Weights of a small GPT-style language model, trained from scratch on English Wikipedia.
Architecture: LayerNorm before each block, learned positions, untied embeddings.
Each number is 500 + 40 x the weight over the matrix's rms, rounded and kept within 0 to 999. Layers, rows and columns count from 0. Numbers have three digits each.

# layer 6 MLP up, 512x128, rms 0.151, rows 158-212, columns 0-127
495538447407521531475462503463440513442506521515516490503555526475461522502516589521451478499490457598403515506545504470511469603503511520403526469442544535464626409457541458577573477554603540461478502503480484368441468492499429472490482513584438458555566457464462532585501477483482410472561436574486473574577458489392525536533432556539595471453488482500527423486540530434509477476478
511489587460530534436453424508467451466500496510585457435541560462457454418513466511482535623577469516505476509521446457497515491456453487434518510501476511492537473441501447468480489475471404528489554516445533493481508499490511626492502507510458476569530523481504519503519546514576517489514500505494523471507551522484527565503524572520441418486451556567416430423535544546538491443507
520501494468478450546448516529501360523485553557495521489518481493525452467598507502494498504549531507491531451502518485476493448506477543481507456421517543524484429455536405467546481551472554471513552518582488469509521510542407546527403524555383467501496467491479484441477483545509445466598493467510481507561523503536649506485514509528493516522430472493525479430528568542586422486480
442442562501503490561433465547535498472461443538509468480532519488497476518397475562552482481523495508509511454497527480542488499551524450500502509501580492496532392494508538519446525524495463481461493531505493517442495560524516477520485529486476559463538492494497461519500492510496461450454495523470523499581545523425562526553480462553546532505594430512507460478484567451612542517462
524405495538474493508464492443453509493525573561515491532525500533487470510509444527573473513502504413497477476508468517439490530499499491499489458475537510496537468514456523497579528505499477508479531514529465512513517515476500462512475472491507513558542463490466451495484551477547497513576478497486529474496477528482463482545502535508475457511461491512470535432475519515503570492490
489524546501458561512440507582418454471499566557557505498453484590471526571494489520554506559561523464434518469503441494513493475513557522482484463439468438512522495497453486525467546507479504446444508490610458478537520491490519523550495537538486518451463449425473429497469524508513399554497491507516426588540520466504534537394497448521508473520480655568514445509504472549497495530456
488449524420532386415516510467446463538450515504538505467511541451516505516521492483514541486543457550512521470503483513518499505546499510442491437436534492449615521493509513517448457535459450538463467520525437495509460532517487511449465554507507442517558477521493506570482468551497423525495498488526530423486505547548484491498477563533532473573528527555517432525526471448575483575512
444477527482564534469476603461521435480355579495484540514435503405468515477501496522509447527465555564464533453515515438518476455505525460493521398547481474446505556503464500502491489549492474440585564443442586553493470507463474517431497516562416489445563519554521477445513545451467491467506407522519535518465393509549539551571432544503487506460452489489477480496490495483553536501508
512481562446533572510494540445448527490476484508480453465513569509518544495499516464553564491507442452473506455510504527476455506450514532485482470505509475492478489486474526427552523516541480486510545521479473520491513500426512525546478526482535529530475482521480491523485528521561462500634494512497451496493429479464495466544488517501519447544529508493496491506473476514518546487588
444517521473528525520429526490517490519500449479495465496490580530501460481478572512487597526507434465447543514518455521586533494492436536478524505522436519576509470518560497475551425532458518423489538509567424536479512512519536502455408588519482469397576446452485515435536467506512481472475439538506570458533409481439580596496467527523579591444464516460475361464510520490515495549577
474477497508582444563529527525520493544438513501538497409464512541471480505515548537530498497524463452466460497530482505504632434446601561482509532463419506457552458421456513544584458505424440444461451478581523495467581485519501516436533432558504517560496485477459437501462426594431478528561481497481545485460451556466528462549479531578483490438514535508480531516459536541567504553555
484499456495495523446436452468525496423508518533460460554451526513469468467536458582570547488524447497502507440530476467447562482441574484432524526506522524491427530426387443537493573547545476488515454525515527455497489500470485498549469444516479539517480509574483472521502548529402487508511489533534506510544417491481557498570555516503474527482480517482459493464598464453435482532453
463511467485494495479471538465474484460502612515484489479452593474534477417565512453511566572538457451506506500500463495509479471476486550450512518456513476465565473496494437487469506530484529483483551491544451434474533470499492487539439489561458504528573484474515530492540546469618466535543538560544521524461577417463518571519422522459589486492497530547485485516444483545466524491514
511447441549481488557414519492536486509480462509544497528511489515532411477469449515428488525550485471481464459473493461454522565485541527491464451460482504510511465519549457563566519501420507453450484507544465492520500529465516551518556525464488523545525485485511458482496471487477533546494498543505490499496530553556504589545534580537494529514500479534443464502497538539510497553517
521542484493494485469411560595478512501453488484466572479499509494503508566425519510508483470520533431489518559489467470394573532459478565552496512521503461488534445517544526531513547452543463499509529497537465436536469535517518483464492494575489434484508451367482509523533450495478549514462408561516487534520495523507557570502509482457570506489448530524510499444485510460492522562520
485498506431532495479461474548503439523558489521499459527492494574496542410517444495488520490495442554432521578508505425499576435475496554462520449460462476446592570414444443489561442539510500470501516531525390524523506543533488507481464459624510484544445513509486484570453448551505436468525498544533456499573432400489487518493417501535445428506586542537503452476497497510616493545488
504443524532462477519515495444484385521503481550462561495575490482460481456427500574516513506506501524471493516510492447508532444606503493501515482560491486455548528497499480512545503469475489522447486493498484438543515533609556543466511507515479497539537520476478488482484469477479453481474498489508478562512449437518538510476496517534496497549459559549485490499511495570484476477472
492545518460509472547493458553458475536511547517477578496465520398448448459504466461474495462536438454498545549520528443525536461488535525481519583538544519495487486468465406481529533441537449472564444468532479450489474497503511505509458540610483545459550494484489529560521590549463520518531467533419520562481501400420467506442523507477521556435516483502467521458429491526464501463545
509543514538548485487483612577505508509486469521498477499567511508519526415433482509431546507572414524475477499512505462576521523561519589513476461494523551402483512530506507500525491508498443499480500448447454531489396487480528519466470476526445477496412458449473496538502530488472487488497482503496518503613451488480511463494574523501520497523472522580498456479474487438520418448514
445493557484472465457476496477460484508417528505538502481448518454517504534531487514510437482588497463521525536543526421528538538564495464478492520460541489526545457460552493551464493570525460481528487443439489493405461569463453581535554533488474569517516480489474447545529411506521516518449507469480509487492513531495494509494449596502515527468481565504475502505463521480537528489513
514466531466537540452506454549525420518502480576492505458446493576392529482501483478456535568510415501470471484526432426457548549552508503495468439466476572494540512452505521443444543459517511462474535443561471549463561535456523601489443549545531573498498471458503509585482450482587452478510471580544490544511505452491541487570474450511455426509481481504444521508494477463501596553532
483413436544546538526509540484477404505469528511490433509580545563505388453488577477471507590488513549465457480521495429476574528556505491471499510546464531507499475479471497457479535482497448439446475456474511452440497565455520529577531507516543572538463484485507471520505472558564519442502541549469501588535410458485431562511528476522587484443535541553509485504459507519472514520556
531510453507467544535497497466553446468515485517495505545508458436477452415538538509480495503604462486559446528497473417489536423496529508459504557507508542443513466471462551527477481519508462499486505526509518513544478481486449504411543482513483490562455501510502533498503471492497540514485473493541554419484514429488495464580458534454563509488597545526502459482441498433463518505456
526469523448460504423524535471517501444529516509510427512562533493519466477565574600470472517461511401491477497497500472530500514510588509540446461469508491477496471508563451515471442535455521490493483397466468536482449571519468554529527524520463525526476502482490471447625535553497540499435480488586480551458471515485454524494466520559560478491445481537560448461484517535519467575479
452532467470495518459488525554496496479395526519469522429454505466529504391491577527559518521494455500451551448488486465473523504469467501418501522509522546430503455448487518554512542455510435503516529479522475573542508441451490502461509487586472499475547498515503503455588491492506505406446437473510445593555502488483526580534546472547532499483569518591520481510539512493432512435464
519522535467535533468438523470534454503484441503468448467514550522522500438466507510472471497542514484452528513524541516545563528504553491550480484488449496499487511504479517507457487541498437460517492478427381525500468489528534541510499471539486495471488428557493543416520473494493497503501437530482547492564505404525527535510453505520555565545555492478456494480510503417513522577546
532516549509477492510479506520481456491535554545521463523558527469463561471439477457514468499484521510479555475523514426579558470470530500540470472480574481465559537496523555450507427476481482419529476481493478471481499503527477490446424563629460470491500426469435457468514452489546535446478508506502487500586516461542473452463448527549498500500569537495422465513486491414486481517498
483463520452476442519463509494515527436508515550501521497522472464536457435424537550508563525491467514453496502525484459501588555585552566428517520544513556447502460460511527505481443465426498479463537520454421442493493517550497433523461495528479528446498501541489492562563573552486486511383545487506556484589422433542455495535533514533514498478517472517446453471465454510548460454533
510571533420481522531513554492483454387516551513611497521461515525530480407488475497448507510511511581451500552512534408443506466512532551458480482506476531528514510385542539458569455466490496473458486474522484433427542543492522540541539480493534508566432491491496495510486437553470493520497431599500512489504477465480511524508470521487489485523497460575502440495487557482483497521605
451479553475488475469496429489456465556528451515454421520545559447478460494485484455539534500500388500448507499539477445536528419518510541497510509486560535477570461447483503492450576450527482419505555476545452495367552566519499512555501541545390511467511399492463492462501505587493522470504485526509520533587488470526605460474439500538582523489569580515525476497517476483548459607466
546526548482484493425444542544522443431444484505542473516422480529453490521502521605476497503547470531561501532487444470477546522469503540466516555533463487502503487519591533541467433514475464442535506523539489531490481580501475566471485505586424489535438438385552436455529530469565459550499429469529410512510550475477496531459496588492522488439554454495441443498477506454493446598545
483563468455590611488419484492471538533535487479523480492492524377399467522535631466456501478458483534356482515565503475469500631506562549468530361463510523515593425418487378582539483522558486485508485493467466430452433499485393488487525501629386484564504375460460513578497525531478525554559486528495500582566440428421523528524442526558564472437498542465458389443564613453461546455529
466478555521483485431413482509466394526415560502489463527475498592494505463512530469474460486534528422453521489512545492538555531560478437484470506449511506534483462521483481460559521493526479417513549428493464566511496500505495585478475509502472492448496510472479482473499371453521545530607463613471497535528481494475544523529519477558550490525465560466492491446551513468542568640494
493506567428490475543445548503475487474530482496484488461594499513539484518522484567577466500555504462498450516503479481444584509584604504499485505477508483483510502484520435568504441485438492472509520469468449452547436543493448539449507460538482502472454530468470510430517541475505519507562532536552556523497507481568487491519483510487504441456468535511461465452457501525511588535531
521508436544478543430457428475466506386450474523524504501505534419478569540444487514482612480469467455519565494545515446546473490484491460474533503492504512449470524491507492454551448553546419531473554458474455456529464551465540614484494579529480489459462499518474530601520459540482475452498475543521558493525548507499561500453448534477493431515526520575465451452533489449507571547507
499533418491544463559488492522484551478503468477556489445488535453491481509507552468511599516520498503506510510534424461408513541457510487481544512501474425497515538528555520539558501520487504471558488502490483479505467517474399489442428565526531469491486489507487502532542500440496487498460495492491502553518474470498514499487508534492548482491485548525532502462505491507486509532457
474493449536506493545480451560548482508507538490528479498531491526445490516549528554544461534518474532519440477512484495463534469468514495444500569437498516475504525486529472548541497439457513507430576536495496491487497514525476459426498467521512521462534456522496463490582521538524501480503511503533487541477523481536523502486517488545539490491512462575451512455464533510542517454463
489488486545551537519518580588442526476457513517537451470533534528535524460464488524495490509439461494483472469495493455379501527508473482493524489523462447520523511517471521470543494460452428523503594559518488468532485579473476438457495482507506495585530505424483495542532548489510480509493502475502472545435452518500523458551572550508510448477458465554537537471460579480495505515491
521479481526558549521478526512451533473486502506523420544536528441543500466392488536568482494475530556523487519591525430429467542510465524484537426523480517450582435520522480530496451539433483521446506539515513428520445513502463507504435488527488469480501486520431433492519487545515443463498522542536473487568430504567461548464514532511516492544508532549544418429419564562567478470518
498470517495486483472493516535446431510520559511570482530561526511560487518516515504539496463555507500498516439482532503435500517522464424510481456434511490519526454489565490484571483482485520485516563430530484482430478535530480500532506540537499486544481480438461474515465497507489473543492498553534503486469543501542499484460488497502502473527512499443476454516413568457556487558496
491441535471503466486519510527466440456511479508496478524519549422412582541509556501466487601513467380475577502525508497547463459490527570479511430515518506498589489509513416535568522510456547440481493465442476401483477543558508580510485553561469468479535471479438446543582527468529439489450430501481541528461556501508482556486415481576498523527505509487413496501549450539515468481536
441453480474495512427551460503568515510530498548534463392528517456435453455408513550539472513489474521458559448505513470489535525559526522516436622586528446501561474482565497564483532496538514532526460468499485474540469469526454508469503492446464483450539448435496488421526592457573483479537469525485517622511554490498548492535529526543514486449520539521410481426425490539485475484520
498530590457497489522560467520486417462492445547495518484461512468491487465477575488475537595539419518468536459508523412538547536486498535428507403533411558442470485502506500532545480524421490513493541480515422491487556423452506544489571549541502498476574500438467506484563422536537498452489372558609422475502509555467639602508464458543463491557440507553555460495474543454529505513543
487489511556521476530503463574471489465504492548549506501426553538518415481458482497490539549555391497476504482524451434495511521505543496488499491513500557480523454525496469495526450544451427444453507453513479491471538540500502566525475525503435540545493477486468481494498457559464563420488464547558518533471489468459493485536395530535505527447517597498540497511493567522505443561524
519495496513508482450466532474499542460496527513559526442467500433402540500451499554521529495585502413542582463533441513460425458471505436474525602524544498521530489492531448530564515552561427475523504493516465463515537541490405516478451495524429452484640456495442469531502514479535546510520471543480440456492539521453523472475531537526494492464480481552507495452530543460521478451544
491435537536555438539542520450495474518490478532406495516464489497470480466490570500547454506436523522411466470501529471507597470498532513484491438575511448503467545455424512497518479515458506493503464500538488465519530501485487514434521517537490563551490464390419519509565450556501535548518490483507484499554428508493450574570546499566534468486460501488572510472473436514416513509496
512493400514507509469405446506454502503539469535484478508454501492478530428471455535546557498530462460500488491524547480481524529467499531436489513526534529525522502490481514554541549522516468479476483541588500482531559462558504483441421564558509415479508397468490484497477496514536448566522424525522523523550464422489523513526447619464398601474545425541461442452456498515541518462503
429469484522489457537509489438416452522520564541521494459505468541462505507539547424491539539457495390496601492496504480546501496511468514437491502522470439440589505455441463428525541558466439519506490525493487470493510505479499523523443566540493462553531469519487559528508505502492456446534512506503517420518488421480573514566491554495507452536541575523483459529473468362515496511543
451409529542505464495501556568503510460458519511554504482491526494469531521482501551523477484515503562470492558535506419527560499558519578529504466459480470499458407433508510521496463469490512482522551480485529509475482515512400474434528548528478499495422452491510477469540400619492546514487429503503487507474525531529518480510520500483528498509501513457513481422418520533549541548600
489440515476557467494427556515540531482510492517513511452572471418507510486472484481478502449482449503510491513521537438463536493531518519423539536597480500429516542520526506494478451505503474544461569521514470493481503573520502499465473531496513525445516486501448427526452461544463416458496463501513475472550514471534476461516586518590498471469563547516467450518480529521494463492478
463464490493481514429404497561491470487580480511525509484505473471507536504432590487505580536555504514525508471537427494481524454496467457472524523485510548478508463507453506529568510470522544476414569486578451563463475478531497519425461452523548458506492465526521467451480515621469477488479463525497481469516481541475539499502432519504498490563598558549435452447466533488577469544550
543497496411472496440495420540510435496460528532569555483478553513503482475496484645532501503501493501500503487547478472459527458508533470500487449560544528448512498431529516554510394549469522398494503532489512476525492498472537492442542475484451522521509538506542431458502466578551529470492492495516453479464506512478483485520449536610494436471582508518467432483441581451500449593538
494533524485521586521483453558432529483527497535517460441515458398457447446474442535537510464519448489486513497503556473462419430505548553459539554431516576525528461510457497548462510490506480528561474475548515474542406513524517561478376572561503499456499471439413552533525519520474504523540501489487489526481461452471540458465530508479491559450530506483498507491434530512507537514488
457494510500524553539489589548503534491527544532626520487510556533476454494525496575488505504494476490466553510533506530541529475469503571430497525524471515435530490484469539461532483497429459483552505450428451528519504599426547503498517483551421499437477499532415472481440519526492518497495434499547535483520517488455543480508526489521479457474502522553495374511477476509473539470554
505489489497517461490435505584453396476526496508523449500580471584517502488567482462460531507449459507444535450510445441499572493570469527520504443564450538482546504479446385490504510484490528532513457495558471505542496516460503546526531582514502543480473557502496492536488425552534485498485481519497458509524523514500554521516419546532521442526578500471461478467541487442526540594466
# layer 6 MLP down (transposed), 512x128, rms 0.144, rows 158-211, columns 0-127
531506502466537484526427553505444500538504460417473514530499507468515490505443531511509533519468483540474482424266409541416560554502527482477625479478469481464487441477444518513461554483608485514513471528532592514488515515478472443520486562486479480564502447582512485580487506567525494518547494469456475545485510409516476513507506493497525482491528548454535500465473598455450493557524
534499463577514482539513502552495529497506509569534494484598570440448449449511495513443458481508555513462470544493470468460534511476507372536484427478492440534486530540478528482495563547471525421497433520497576486512536476491488496532511539487533525530530494506428497515416531586483427610480470530461452561474492452474550450518452459477539474459534504468469509505494497501552551593467
487540416486535544436459479474490468504480464535551489526522557507491444473485587497481456499517460502475495486486545507510524569407519541527489554462533457591496458505443583481558460424578526546374473511530492488502430540452456540535521530503559472533482495551555480479478554521494490488467531521514579529563519449548450413458562550443440529447469559467485506513474454474514436452593
504505587561480465522561461530550508482534554480539511465535486506519501535456538502463484470478517512496502554510492496521534487518509518485507441485420486503534451494500501436478447437445475457451504485501522491449540520508541487495439454563568470434466522487495477552498504498511443534516520448469518476552509460512487550439525491477544506578568532476506547480413515530543504468445
474460550451517495469522524549493507452498419528489547483575506542477480474506463483529498505501538554458537548525500518452532495501475480455502542558487490527518528568507504482488534494482496540505508503465541514522499462492508498514583477496501464472457520469484519509464419484449515476499506484500525524500483459504514464516543417490530494531542515526459501536493539461466419482501
510464551560506490472485492573448484612530512444513502445445558528518457527505461524481442468476481452526513436526536475510498512482463468557522531533545513482602435557446502562503520507538455461513507494512540486458466439471604484505521466516518484447524457409548492495508503542469575556480451513489525469569479401497508512508584526557465545444494486543462497463480531450496511540442
491488503503517521480504498510511518532499493508489542411532492519509469425548491524596541586534472505507508491464475445550495503516570521479478496437425463414509514534546471507469545562543430585549474543520456515500471490477550585510504453535488475513460576485534521490512530510448488511487456503520475461471593441447537411479515447522531475468523477481526523427477511475416474530493
508468502525534532467531584487510500545461502414458583466521475444470469514456480526489426492389568520484476430494529567462478504503457480530491492510528513491443512514498517522522467476434554475585564498498594542515499540426499468414504519489483472530506567538504483472489522500457520533460469530491518511496459492554515507534577536480522477490491465473443492529478504483551526529506
501527553486537518521480467479537393493458560479545482511484452535528531458531543543536489512465486514484504527502515505534505494547465475497500456554530496509490524527547530484472516528565509576500497531482440490474501476475439513520487462512489447492501555455459467496496481539449531462557516535496503464542521521514467485402511452506430498518462474494503505526506463534477440537520
383523485558499516582453502432462512486584437539573556488487517518526501483489528487441547552374440520453483536543482514432577490506486499482511447532443500461485554531511446479526465431548481525475575504531546571489581490525558475452585488394497512455503480514546528492478398531491480574463476568444500427486482604548577439460564447525470444437559524457446471546490500444557549477523
545538507533534498525507515519583520509498489508493523439522523513515501491554439513495525522512400490529502552508470483464539445552465465539487536531437415538442467532459469484491508504511523467503574474529514447466525538491488503410438474485504466515435455496511565486458461461517528494579507519407547571464496523546559533457423437563390461433548511508556515531478579499535474525446
470497497555438524509492499552468488454532498499484548516472430454544506601526472419527512518493469473497536530498435491506425528507488459593500472503466465539419528535510620409496465554451519498504442513499568567493477568487547526475535486531493382495429443525520455477558524509586427564538402556479605486496503463470456514512501453509481475492484510502461524553521478528518522583414
506455521470489483559480517501455526506425562470419505493518517512511513518549484523466502495429519470514470422514608501528477480576460537446520528511568441472493493470466558538501474508518551424501511555536451525551510467521530526459504529457459498514575520495433500486492462409539481507553456543510492405496542444513480534414504519528528524478491506558528478528443484559489472433556
485511524535546549491518508497518511559441586500479466508476507495521517527496501522540500501480511513451488513563518525454494529532484516499510504588541512496480523475510502528501500488394507495487479516536487467540432455491507556459506515467504518467411545500463454479520505531467482403462485473524521480495533471530576486484458430501508543483459511508453450500515561507523544491509
522570431505509492511500535556480545478437454401546453537528503500469526593502509475520475482507450557447458512503552467439514542464536412572510501512472496499526542524496547469488617486520427414566479459498442471493462538519479511551549449466507578493457511601467488527492491432481527475537523498484526413514510500521479525500460479553513535443559480474477482463524529481508465550511
495480518368484452450487496545558556514485490527431538503509457516491657484477425439478528580552530545504454442483485448463444536530506426466516523557469574493451515480503495407502494429515490436469468519494495507464546549518452434457469488475482506569495457458508457490466460660470458490511499532474550490566535547465527555537506428481555475605438472506470529548557539458564614526509
562482493517502547546547449531480510520458494522533499395455521389422508560527537434485540473511501467538531546517509512529492579488512523552513483502496447477477518493514493464539461477496507511485488513428481507485497470522580495452503561492492494523514515475451505473495517523542487563531555471551442466493554512476476413430506486516492535467584498470411492421505484465527528535505
499554497446497465507495477516539461517441463533500515521519593570532527456489562528527510499536514540479509447539483506563433577436510475475517511552534450489429434517499505522443490511443475536494529487481513424487497480524485500456496492469584427454488463486458484413541563542471584459510509557493482496582595537522456461485471403518575468487487509541499444500561498467497469490545
489512505495547447470502474485486466561510435528516546535502529486522506514477507482489458508524489500505428450470526589481533413455489488534457455445504518552509524555537490476514537538509449529534491476523525515421486536447468480565495540539485527534472499470511571534476523499550478576497493493562500561527552496490470482527474467490519470522545445445485496489477458386463527486518
505538410499495509477499501511466512523523520504494470476528504517488499511500461480451461523443513471513536501451519472544502464473480528483504537516475582506505494526489484482567536462456470559503526533483456524590528424481578501420533506492475415478520426495512517481512418495452466552571457570531459513574479490465480482498498503442538522515519509501526466516493573484490499505533
538585502497481554494551477476526460554535501476485501437511493479507492464396536589584479583471490554519474608518446513510471425483567486497526511503552514480634526467480469465426551463512604489525409485567535486493464518511575536521522483518459433511473599436512476385493518511541552531419504494435459513486453465507411501460471495518471535519485531570528499507519529485464440527393
510530523516567559499538429531481509493488519494590497463518505542440427448525456537510449463475468405490509450528455544510446451555475573503489552547496483462477475470542518571455514505510469469500486492493540517498558444535470530514536472498542514451465580449496567556486507514437501523493538444510467478504596496491570493549440551438427463525539476457477453428569561440462617546476
466551531454516459487539516487597506530504496489491469457448487474547490538522450499465565497485539484519497463540497530491522539442519538464528487544485484544453509553579505514526483526545484467500473499510518472526497480482505507543486481527491494455462484556560441487539491533455483475442501467479488501538474493483488522469537447509476469355483480465537517451522495551596474470523
521547529480467477520457574531483495515442573523451490476498462535563501560541503511474571496463454532493481442515451375516522488524537555407524460494461532445490477466528490466518501512526495529500577554460501530515459492528513528492509461426386550509519510438551530473523531541465491484503443435497498466542496579493539532496482434504518539512478490544528525467515487508533445472443
543449511492522493525490396530558447512489446520555490576557529431508489459526477530527495524503379496468530519520471527478497580496525514530499501535515561492473522461530516477431470568485448463453495475492418535539594460463550493496562543475491484547495473515497427556538510525516444488547538551437417581484470490516498504459466556468529479511504454464545523458456502478521500487515
509388482506509428466502535550543496551559488584518439482529481476458505490568472469505507519495507474517533576519439458469437505500462489489454490507480483500544476494519485493510552476562513477468486475549583519538499502461528518517460549463475516549510530485550554530483469510501478514616537493535486541464480499462486454542489496497445405499505526491499488523532447529523480421476
503518465472490490417469413523556489518532457512559519490478491456503500506436457537503512542470454532481477460473505462470480562551489466443488496485594479465520474535511570590476538532504503493537544398486496452517519513551491499531534457534518447525536574481467476551530497521521515398486503421432539466529477548470461559554494529505511501433526433532461514555559546496506464472590
550469416487457477504545501417471554448592479532514513589489543508417446514512399420565377509450439482476572524520490514517534461529483468589503499450578528472456574495513486545504442486523516488490512513485594496514487556525493580523471491519505512538594520477532526550524496462560445475434472430501542461459488505512427577498499424479490518401477507533524519505495510485530521462507
519567453501499535492490490503488461575537393488518483545537582511508455531418487561578456490475447475460477427509530536519456471542493484505499465530548522508466478547507559528497491495486559466482550474461543509524473477479459567519499493468553426479541482511482494471471539496460559532493566471409545525586520513525544445497531487458498405481498484448409516484566531429502533577530
427534543507575568509551488418465490526451481533487446503491449499468573412586588532480484479518491526449452506492561537496471473488480428467532517546578477460391490448439537540453511612535532441480527496538473605543504468472430507588480543506439501495553515599564450497532501567417468461462500476421465505464399461564577483449525489458612437603477529501483511470558503429541534571494
506521526564545471581558518524531478551469393455484500508509451497519510517506543436409460516438505543448507417499574472480478445459544527448541471458537446486533530481448528395461482497480478487458462441510460450561508525524460447441564412482489525499566552559475491546492494591505451439673585533549603427484540535536509511507409518481480559564563475574512502561436503454506481509476
532512461463518574511443531528392506562554465343493506486541530476465508493484528488487495509497523543449467487215440534426499562518509537456659512454536507445533464481469490515500557501602498501512500477541476484504423508468460461523499551525459445531531433496467496585526533452514480518530504533500459523486435461497541516513516523457545494533534547498518503501489611454503505544497
485532521483450478508522533480527535548609443569539504395452484536499529502530493509512435499467527497474481497467443505535466468517549517551464540460528507547546546526506384472506520455441582516440469479552518465543532515503463603532439469511563520501536460520460404501472552487424510509388510519568445529486474553482508493506525531513446426511606489505429501516494512499476476517548
503510517452518429528551503434537524467447495533500511501445386470534499436517504505527562445538520452534521517502520478508483507402469513495490483536445519511517536497501501570504542548542463495515513587519541479536515455510574500430466534510536471506554461490536460486502504525501464496487472524568462539569502493479460469477559504470493486508482496497519498503523526413501508471500
436478458422524503446494517503583514499477434499535534466551477455506496526530560514510498446468521506528521499460560523525521466532468518537505476492470487568519475430489611516492564504504494543502551487507508522496454441494485521477469450446508480496551478477487547514403479540505418441477451497489483512494453515513521572541518445537502561493562520475479595481506525565438478426602
535506528488540492480497473510511462543482556493440509510513524531486503481468455494407474482499496538488544506468531584483470512506514467549491512510584493488546533519574519456503470509500532485501449467450463476466485519511479458497541483576524523522509515499537466536451473457517482516491550447516568493467452474501458510502463511553453446571537519460557465554518448512468543487502
576487553536460453451538600533567503526510480491469547538516498516555534484486478453531540446482513544536494522521572471517410490500495534486477459521524483457505527548538541467450465480553483512526478497478443530480488513468540499477496513556531480450459544497518471523511402502440507522498495496502527508523474470470511541523492488479417495523527475469494501520500484473497559500420
475529490512490449493563488512535540478500546512572457440503460513523532527533489516476539481468555465474456524526538561521475469526509500492438509493495469562441547503506509475488467482422499450547481491495537490453468505559487486530464554479469557494497545532539474443547506530498457478498453469554500538494508514454544514438492471442511551546539405494494572543551504452510438489497
591501452541503454530582402458559482493528500514496453483466562479495522529530633492530527523476536510513486568536493505481468520435474499455506442461518420489424547478514510491532536537485467470573500509593561427497494498550524522487489509492481491464510489456507474520529501492475471481505458448519473506517521521551456411548518447507501589444454443478499453506458544480585483447572
520483553552490508507524508480488490543449529507437481511494509534495512519542471486470483490459512477552542507565535466547480500460432523496510467550480484525528519532526520535487461475453459497523473560477437454509474475523539557471510519542473519465465463553496448469505541525511527508524473506508491503511475520582519483439476520532543501563406440500479463495506479566493491468495
512519465529441513525491444513543539610548443535464440485458491460541519539524435492603438439467522457495490526543532525554491474466445552496504530422587462503414549491478532518483460562501475435486524464587545475472599524534502480518448462449445543511477555542529555419444451534518459503469470505506497508461428473405493497502509539512522531514536531560526483546417483467547566507477
574514543578466492550475473494450409480529455458556472517542472492522554457547532485521459496499475491494550509552528495495475497566496525510444464533466458429537566485529449485372435591530449535571531410530484500492480462515580504489438524463543502445478548500468532481452486554473511486545567610430422478489517495512532485536532525436426468561492536467540516461535521539462547508441
551535485433450532535521516488489533491437527536473560492435506512518476478433532510493511552548485544473486440503473443557445504485542411484526473526478540451530495582530525486499489516452513516504524540440489531528520492495441516489557558508456482534480528508476476504491492418496455498494407526506483488489536596472531512449535467589519464525513509507582477518400520433478567458482
508432492563534410560542508474484469529502541444555499565428487503500497484475565484495515506630487512497421521480488420533573559509574498395510507514526387455470583504443454535524416559544459491522517550496470444530447459474404498500469488588451509545522471483489445544587548497494550413493473442418540516470439490509548521548431540491525588444496469520499480541473501508568480501569
558523502511439529538466475552497505545520449544491526426585461460499551515526470457477505484411511511572488573483524519427505504491538487496506566573513434519484503478466542489515512493469538554477499440536495508539489494526508485556507526476515401566467473455463459441559574454545525490398587528484450464470403501509496436457476478514523440516488521561393500577524443525539526496488
504493557462493495503523501508569526496495460548485536485517471547550472544532502497490565393479521559447467432491546560567463477496438486488448434557488533523530537484520605521496503466474441535493510505472467536481544434496457431504447585481410499558477526558469478461542532488496531495498504496475504538489523492474511466513498517498425513510531472541476487552511541458535472444465
470445510594513523544474479482410510521483572504449535546540455483482521488547520456511465446470516503511516522521559487481411503508490471473497531460458547559496521502549457514463419532549576464516508556495514549530531437466554485507493563531487486390504481506486536497456462508477523542471562499503453542456459510533550523499541530401413540484526581538514498549416398536484461512462
531496512516528452608485574512542498538496518555518503419527477462513470456521470490434507564527451543440523501514543538511471457549536477520505511487528491547517484475461509432491475493492513487533485524540488501472424567534541518501597435466533485483459505485454455494514526507589509479516508433413502498393532475517534514397422465566490529442510533523514503427491445618579451485506
440485516531612443460487500510586507508407530463488438560468485572434501481530550519492480502530517561483436495544469511517517591451444487444451600536551472504515482490494498485444467540484513541533529513492585567482509475528506555474443540476477478424433468484494472571465528460500486527534476482525458544519495540543442575485394466500503469493489585488529429535495495479538523525517
477480467456463558562468517473454525477478529487514540395570460466471464483476503502491561473505486504501528485484525482520513488468509463501489549484530432592456494544487487510485513490512492554521497527445532485502477555452525416521550487552554514522564519480449524507551468455514444455502460500520489459490523488478531499510548527474535509525552459508453476537507515516501438481458
463477495441478473495513486497539450586481471534575542475506500533529498459528420515453428516548539579520501481540576505531599505474467515517487427434578490544400480522494576496528476484469538482461499522458492473495498584485485500469489525439550506474445478550417561517505505547491481570464431492478497524557477479474559525450569474471535427514386539511497535477460494509467427523548
486459488415520477452478463470554528535555422474566520471524431511491475439474436534399476467473499575486468498500572541528490521513558481490490493444531482523518566475539519475380515564521470441531497485530509456485536538527493559554420475499520547537503557489533533482498484424505503502418541537494514524489544488523552547425447461515509495582573435510493530510504526502435504523517
477510458477528478523592516510543510515551511557482454490612446486442499463537465496482535413466528475450481518512552509532452482527466493530489486524444478531440472460537457457446568480524548568517483537493545458476532462524476527556516416498552440488501507512543507451502453511496517459523525497577512517581504524483498543584457447479508485516498533537472501392488466509549452504548
468493519611492472489475414448464517517498510480473497557530502477499478483554444531575475457546522461486538481583462460487474496504462420485500525569562498559507519532468436403474610513561482520523481489464590516498491483445489525491548415603471469472536564478447455513469480434537505495528534533452517550532500512565526430473452511539469521465484415586468490505491469538521536587417